python train.py --n_head=2 --head_dim=128 --vocab_size=8192 --rope_fraction=1.0 --parallel_block=false --init="uniform" --init_std_qkv=0.0245 --init_std_down=0.00398 --warmup_steps=332 --decay_fraction=0.83 --batch_tokens=65536 --doc_mask=true
Each number is 500 + 40 x the weight over its row's rms, rounded and kept within 0 to 999. Layers, rows and columns count from 0. Numbers have three digits each. The size before them is the row's rms in percent of the matrix's.

# layer 11 MLP down, 256x704, rms 0.0833, rows 160-233, columns 616-703
099:516548460566459493463514506458535433529465484500482596481571444486483584512475479491544491497475487524431456495511507381526531461514419541423556428497490530510550564475486439430560476490440524538546502476440492493523547569467510463452497518536524510474527507515491
097:531520527465487536584498498508529525550535414504481574537534491493478519549525521576456517523495536456490540514491483470427472409482464519507513444531507481489541518497465559531494593582490526520594469478503505462555458474490453510538502502510590485502508526510606
098:561491406535451504518551418477496448469442456488482519549492614411491540494504509547513539521428470489518498502553519552468573499478529542534466544526493459460544536501562424537518488528503435487519544431510533471460483486436497463497512500484469543533447514518510
098:502525495523438493479492484546482528475437490433482497507494610519555502525457476509489523465546455486565491451451507499548503551534550474476511440492463434466513460501521448521486456536514508511538543462467494513498471538420492504502475438516523503451484509534439
095:511540516483561445487581510466460489530515558494487529535485485435547510540536542535502548474481506465525442516506465544476513470522491535490518526458568549398505469462560488518550557507509471484504529539468505536510483519524517514458486462509495527454532474538525
101:513497459440493477492578517495491489540526515484489472488537522479534504553474501475496606487412531422486496594458519503500510511454545462503491492445548466545601458542462493501512420536495469489529488516514507512499488482452524488543466396383612517511431525522486
099:422509464509442519528468491440432468418496575545506476544507495463472399483473535485574542530597523507496496456520492483503425562473470509511498456480404466502533516540495493431454574527522451528427502553567505532528562432524487503438461523511493436516437533474478
103:529500544541556406479453587492516428554454485501514523499545490524450505453494539424535453404511559565549592456567487494477508537411496496541473497573518475471460526506458511387524480551519458505453495529519537482471583503468502493504471466509481518478565554501484
100:472465492499501475525500527447459494490470472504527477508377579508433482557507538528472459522480541542417500442499446520547513467424517495563477478472483527469442550455507513471486428530404492483465536446578480508483460520483466509542455507451489473571586562528513
105:490497489498515459467539521493452532486453453530531463445502442479495511542470481605504411559478507452453475463476484558488494506515503509460472548458491492476471459504525559538538472517463465476505581554469537544468539452543509491563455524510530439537566540504542
099:477508485464478488479464535455505506500507514526573556497483451468510487440490538454500460527498505520466492425549458505513472550549493495479505521554469407562533445525458521520448412509472512533528478481504456459513478554479541512457492474523488485523561488480433
103:478506490464538519479535487507412494514452505478500501573536419513511443535589497431630422511505450502493555421505550551470483412512490461562482525458476535507489444538511500493444532519528482465505567487532461436492406539529556485452512459490530514481476544509527
099:585560414512533493526455551470532489517544482524477547460489466496481569517559468444461477562513557549461422584504478544494538528526498496449509515555494502513468483505444505496428443506476469491545515515587547558490534513469578503459551419482443576432546579520444
098:479493544519441483489569517493456490504458472492436573441496534529483471473487416466511393552490438478519445520534453442529478480475473445526516522463486431419412486567449479597468511448591525591470477481524458506493425478527503547431483524496482520533483501455466
098:486471468544526528431485504526558554448447483477506574500538468561451512462535463499477480434529431506532537556500496450439552574555422526484446460538436511448516536559530561565488514510488452508505539473506524524474457426521487498470504551535483504564471461507497
104:482512508554510498521469489487480586484454469462449478468504568502566584492477523430445526461484489528498454500540527497544525439528504479480465521528501478495525483521511512455540511414421420534424556420527532492586479523504485531504474500511524513482470468486534
096:487468526498533528477515537540496470489500529489449414545451488511565481503513458493595487499517438483536534549507481488500529546492472530459512508473468609479521493533596567533444466519515516560502458528542420462491466507505530501532456442443534488535431620555540
109:568440464478481476497508566495510559509539517494482458516502521494483501538556493523536520513538519441516542592517454504568421449564536516484514532463435486497595486417499491532515516526460527524503518476544500508502512502530529493446481519508547397511471459534486
100:467489532426494480520535476518514442472417467461490486552473487426535555460527530530468492552411441434497458548515474541588520518447459528506534580498472543490458527524563560513523474580416557576487513497491572503515473488557490537530531463443520520476525523521519
097:484484406505471488656559453541477547498478487547476508508515507461487530509499564577542479478509528492541505479511495424468540496537504481482547518426469581519435473453616504502479463462529497527453541531497558544500491502495495565563531533476527498512491535496426
099:495519518523418606482468469442560514437485500492462435546481492507561449487453506507511409523523484482498424481563528467444580560484549466530482450506468476465546493517499455532485550506480487472482475491536450537508507499510507507483513429508475484539491439473423
100:500495560480460488462418496422557556440500479498447448507468525474486486443435461479444525477505450516519501601491510482535503518483550450525505490509477453501558511552547510521562483507536479476447473476509554550493580455502529500447523384431434566527453525526507
101:518533512438505507466488454488459523521488427461525495450486483543557513492488539547529468521542521483535478542403591483621476489400521543533522494506563462547588448511521522496557517451471494476399528569534539558508488499489495530561491433451499484573491482524507
096:583513553431471552471557473475479520459493488455525499475440513526499526539480514526522437496553458516498455534535586544507457445510504398484476457515539552486573563564423457487532510519485540507536491522535540472500488465438490480517529619459574498531522535521511
098:522493476577519556527464544502480478516474572546470477465520446464521524481447477417482509504508479478561467467502514563490460502456412485468466539538560500469561626498524464478497479461607485529450500463477507549519505529452537541535489498513520418542518532541480
098:537499496472469480559476534462485497521525558534565545442523528473517573484485419518492484616578490494558549459439530487489498487513466526516454529406472443541494504433461462518535481507464528526484498516415537542437478445486494592492411485552500519518452524475552
095:524569539485490413538447505506485492438470463486514531485461500430554475601466502515491458490455469573503534524576529548485541514517467477462500467600484584534447433405542514473502509477448462513485479479516566536470475516488398481474493545554497559492518526454524
097:493417481480489489464589454632481469501522443486506550545480504556459521514525509489568498493486532512476485470440480414477477484447533474497449585524546503554525446439520485512474443470525449465497554471475411466432588500488483470512456523536404417479532471522475
108:513502531557498554505502482535528518507447466536506479477485500529535499481550487432501485497466496527471594528567505366507586487466514512520507453559523583475464515487424511474440557494485541520484436406512554505500487466465454486425462510524441504545519515456520
105:510485576531501454522483427468513501532494511552526514498476494457468526569520489543516541523453500497517553469473567438434555523549499555514473540484534479488476522410512433460567489510458480442524501539467544516503438591532368491504470502521520501466489501425459
095:469502487481442487556512531439516498536482490539554528458508487536488576529551468428484502590528543469515517503435469481481486510459464496468513465439492481507444583445489578494574496542513437528464560550557529512488500483550409539534487541547536487471496514467489
095:524502544508487499514519514501503574504481589483504463499448467500530506489474445499555494522490539502518539550473512484500448486486524496514514470480521495544520482517493457479484531542521541515462480439478570516434543507521505456517510475450462495520523458498529
099:535537455475472415444522542496494525539559565548448484501462425516435582488565503519482505535586503494526510497506487469488512496480482492495517475451426542479511486472456503546484541447487513489582433513604482504520577499537507537534460479456539513518496492413416
096:531425505479521452510479479504510514549505487585552517512436570453524403499478535488474456486503526480486432486510455506474538446493561485525476482424467548526530473528462475445431563580470507504529518512485594489443511586487460566454535492511511503509430470437432
099:519470538535514489575516491528492520514489511501477542515498493472534462559490580503484563544520475480484479550498509545489481515498446493475490473543438533478503513464508476485459547486467486505575475538496486553537591547474519487508433547485509558548522489521490
100:559519540489518481554469404497505560473542474448508526537548475447498535479532539478479492557497520558492493504570511548507555482498496469468528488525513517503464531475578537528501531471557536504547498487507560496518521574498472461486500536428464530556430494475555
104:557488489476479517437540464513483474473520514524483545566450504522466455493445522574520458533490493493512500503486468534486490515509486500559432424486493512483472449531545551450497527490493507526502486501528446524500542493453553499538490522524552502450483501486568
098:533526472487462503443526560546467486558535508433521485440484457499522515541396494449512516531524556470521505475450535523502451497509422444490542551515562458512463546498478477530501485535509441436509546539434450519448446488525475447516462472516534441471521476499479
101:442467469472472502492534539525563473526467533476495443406528486544490485510440418528487421526533482484518558525496600582445486511468435421428511475477503554481558503541589520466530541483589490518484516429556522495460498495456508456438449460563505450503521518502504
102:531493471522541455552488496472558499556460475488563527522578528523468519500548447470518454565495525467490463523521503440469480424506463491450494487534480485557522503533530508515473471519501588495469604473545523546495467397489492509484495485508517459547498419518533
099:511459437458417531527523467489402459546474500509473405552522493394512524508482488541512533515543501479460519469474500559554475588485483473473528505508527491422445534483494538528507489511472475481465532504543564523538456522484532580532435531551602456496522471557570
101:443531501456509459509433548459499488525454580492443492541542523544499526461525537539423450550589469531563496429475540553540467473524500537503520464483515486426524547481587501444534524522536541538507484527521527569558470523456496533540480475525483515424419458428566
100:482607509467488520606424448500547511483525563477480470484413515455515475566444566559484475511474549462510488505550539504554524503471539499538524503519454476546560438522415519503430498440520496546544418469451485543485502526558506485511409531482529533511501409520534
100:458552446478521526486564507459482420481542533525484515527436508497512496525444529495500467498478516485517513461494497507526476541473556449500582551521489550485568516508533402514499531488478515527556393544466514485481526490477479462478552536428447542570567513448460
097:516513542477410535472522457517439520500512531522517470536495472477543471505481537458550471454521546476534535492462453456497524544509466465548552483413445526494506409448570439526504532566488510509510488531463546519508518501548508557507501438602490478506439468559523
104:511501496470477508501480523493509531502529509488494494513502530395507486562572452486537503449526507483457486471524524463443451487475470526459580438495470495516423389552518498591472449513579526504521430456465461480432466587479540456509523482408532534495542564570536
098:535489469474523475475565484522483474525500427497501498493523491529511596528529523538503458433513565478491469429561454477435504525504478475509490419506443471546433604439535447530436466517474489522540490489539470548433509431487520478490588468512521404549494488511512
104:469530561462479560483612516496493589497444475445470543509467503439508504556565541536453500521505552561468531562471479555519517502507474493485494423482466501590528507494500508493544499472479475439557505481480587467448474490495558600504511481494509571516470481508439
099:559451491511498517538544601502541520503496498493517484544481541473543479437498464544434505586425565524462473487514503519454504467495520479475505405546472544494491502493451477497500489535519513552526501519448481453483493447432535541484487500427490454567495449531500
098:505441466504473457475435447469549555543415502533485490409442447460474493506519489543511504558464453511536478444437500458532501477457504454476476452500523513506475456526509491520542505502420521515467530510483529471446473499511572509486529521548527503473523505436464
102:484529492471433496490486511497482573522495444516426506485458500463467486509530473481492536429592513492468588485485460556503537515490535511470535522465491554512486518528517527556536509515476469482464524502500544484532441520552470564596474481571496393531542520518484
098:540529467520512466469531473459479528538414499568458480535536548494503515525521506547548609535482483467561495436507497500495444547504487528575551493521525485459467555438555479498521495397512537461440493610587419445405491437496487500555434561498457435525539512489474
099:519516459551519547509473426434472465493511538463530437544581493541501462528512465483469484454522546461608530487566457496489476539476552470448476561487490544476488521456422566523451542531510515441585513506433446465497434511497509479496445527537491478485488441453487
096:503543515551499442476531531470584477533519537560569586438482436490496565545479449516439498479543456516561569483534518482452447530453463458431515533536491479453463406431541544488484531517471551554549484483475463462513478517565515424515476528507492467473525478523534
101:493527553429478468499493552487482464539551450421446551512515481517503587460504507523563531475469468527450594581458500477482525527481539500468556515415543497488477559429495455564442455510497530504487490483469538557488514453476435457523446560476518441486446522497451
102:518539468462479479540528393515457502476511618521520513556459524578541477480503543524519539544504453516461595474553508483503447510433587457484451574487547446495541508532463513510500470474473557548483505554507537444458555525453492530488477506490453350458431491456516
111:454525452429524578476467439498529429465539560512574553476477438473498527533540593459530509468437517458516508509529447582427473479552544435488522518470398498486492459484601458479503535533516557459536464556490560511545565519491542489447469476480515491476463486479511
104:548513452515485468508508479533509509537442477443490467487541548458460513523537517481486476472508457496482476461514535550506521491489513493477503532519506425528554518476576472491521490482644536494526447516447503524461489418524523479571464522434525494460482515483442
099:496448490475471563497566553485580491484471460555468566508459470481481567516510487530552503498486511544532536578550535539483492496475540528522525535490454503461495465544546509608493532466478494532545392467436516536460493467468471475426534513514517519533477515484533
100:475483499524500510442476525534480449549579483494423495510526556520498529509458476502594494488455497475472535519524450475558491472483527573433462441519499491530500546521518567529459521526493539592507484465468574448570459470520493461505593509510521442457493411518443
098:533447470544487482470480482512497474491478505547542529448463524476519533521486541517534545546460514467516535434466494477553512471482533466440456484505493620483534492474467496494550513474501476504430504454500488444547441497527402454469520472493506562560449382518489
100:541545498523490569449599494540466461510533434526489476531461512589539521460498459541445553483434525466480427486473520513434523581504495498470449498552479481527550465477551570538562493457459465561440493508407555535535464563492531511477462490501519486530510508519521
098:473540545506482467499514522502460478486507447455524437537445421524473575469501515516526479516553470498505485578466554486526498535461526435456493454560479560563480592540540471511493534506529515480488462502563481436515515557565475526468557487536492490476585520506565
095:533472472521524491526495449475444459490448516517418482492486566525474485506466485509536534556528518482486520506410540536552508571505536475467483582486555496450487467485489511463512558542512502411402475527467457467490544447481477552519509448525460527517531432517527
099:501516515519541494444467487466490505448472487544550476474505446515534473534557525485497503520510462521485479452527488463440508495528566518458452445472525483463501488476490488509429498493512523492474484550509515569463469494493483463457480474539413458586506531501547
097:484544457520489559460491604450546555399543449479402507493548457504461530504557482488429427491375545498477464483594471523462463541570513473523450489526567454515469507547473481431461389521462446475459505451481483541526472520476482491454595510454440479472545524391493
103:510526474515489466464389553492544442456495539557518494498522491465546510457539479453510503450507470449439451513511487561515526511548520498507531504516508568499462548575526526446461461368506514512424520471541634523503486526429515567496483534518487496554462420549539
097:520499497550521413396480484483519503514519532506524466485503592446485425496436527558529442434535475474514440358496514539547516482450480472561492447517543499445413499520483536460534503440508530453555503473623500551551477520545534533496519484498500475563491433502540
100:592446556549570458522519492491567555503561485500476526498488490507515451469496493537457520467594442536549574522553548544478508551518496505494535474544511531485456459534516551478572511533518475495528453492448565572481507529526511535525464482480501524535473482494482
098:462471455485476432591505528542561495488526462495464525512504519554507466468520519481571465549501490495480494489436532471479451520462466478436506434431541487568483528515553480564519483519519482482494421524529576512494465551431544495481534413525511448492505505457507
098:478552464482573565459543507476471502518506536454520528513470515457532567553486474463520503446511538488524486478525578512569446524468507520607537520502492486469511577502545437433483519494496524472450565456454550571544499493488560545498514548474480544537544483496501
100:455480538488578483535484522480506525425516462559545491427465497554460489448483573457517533549560511478503611381455543562463518541455469539507539491459491496509547414520549494500564408487497526469525478475480464562500511420533497547423509464487505499454496532507512
097:480462501528522594501480546465485471483531545506446539481578546480537453493502495490487464504447548494477546574503505518428531499491508455538474576483460492540505460488479477531549531462532523521539469480505424516510485528466562466515543523529422498576487507491542
099:483525500549479509461513571522472465470528512520564484520458474498504556511488456404517498435538518534590406495476601487510504506536482479497464549566484537446526502504499502493413520544485574499432410446556527559531567520534553503529528444481503423552500525453532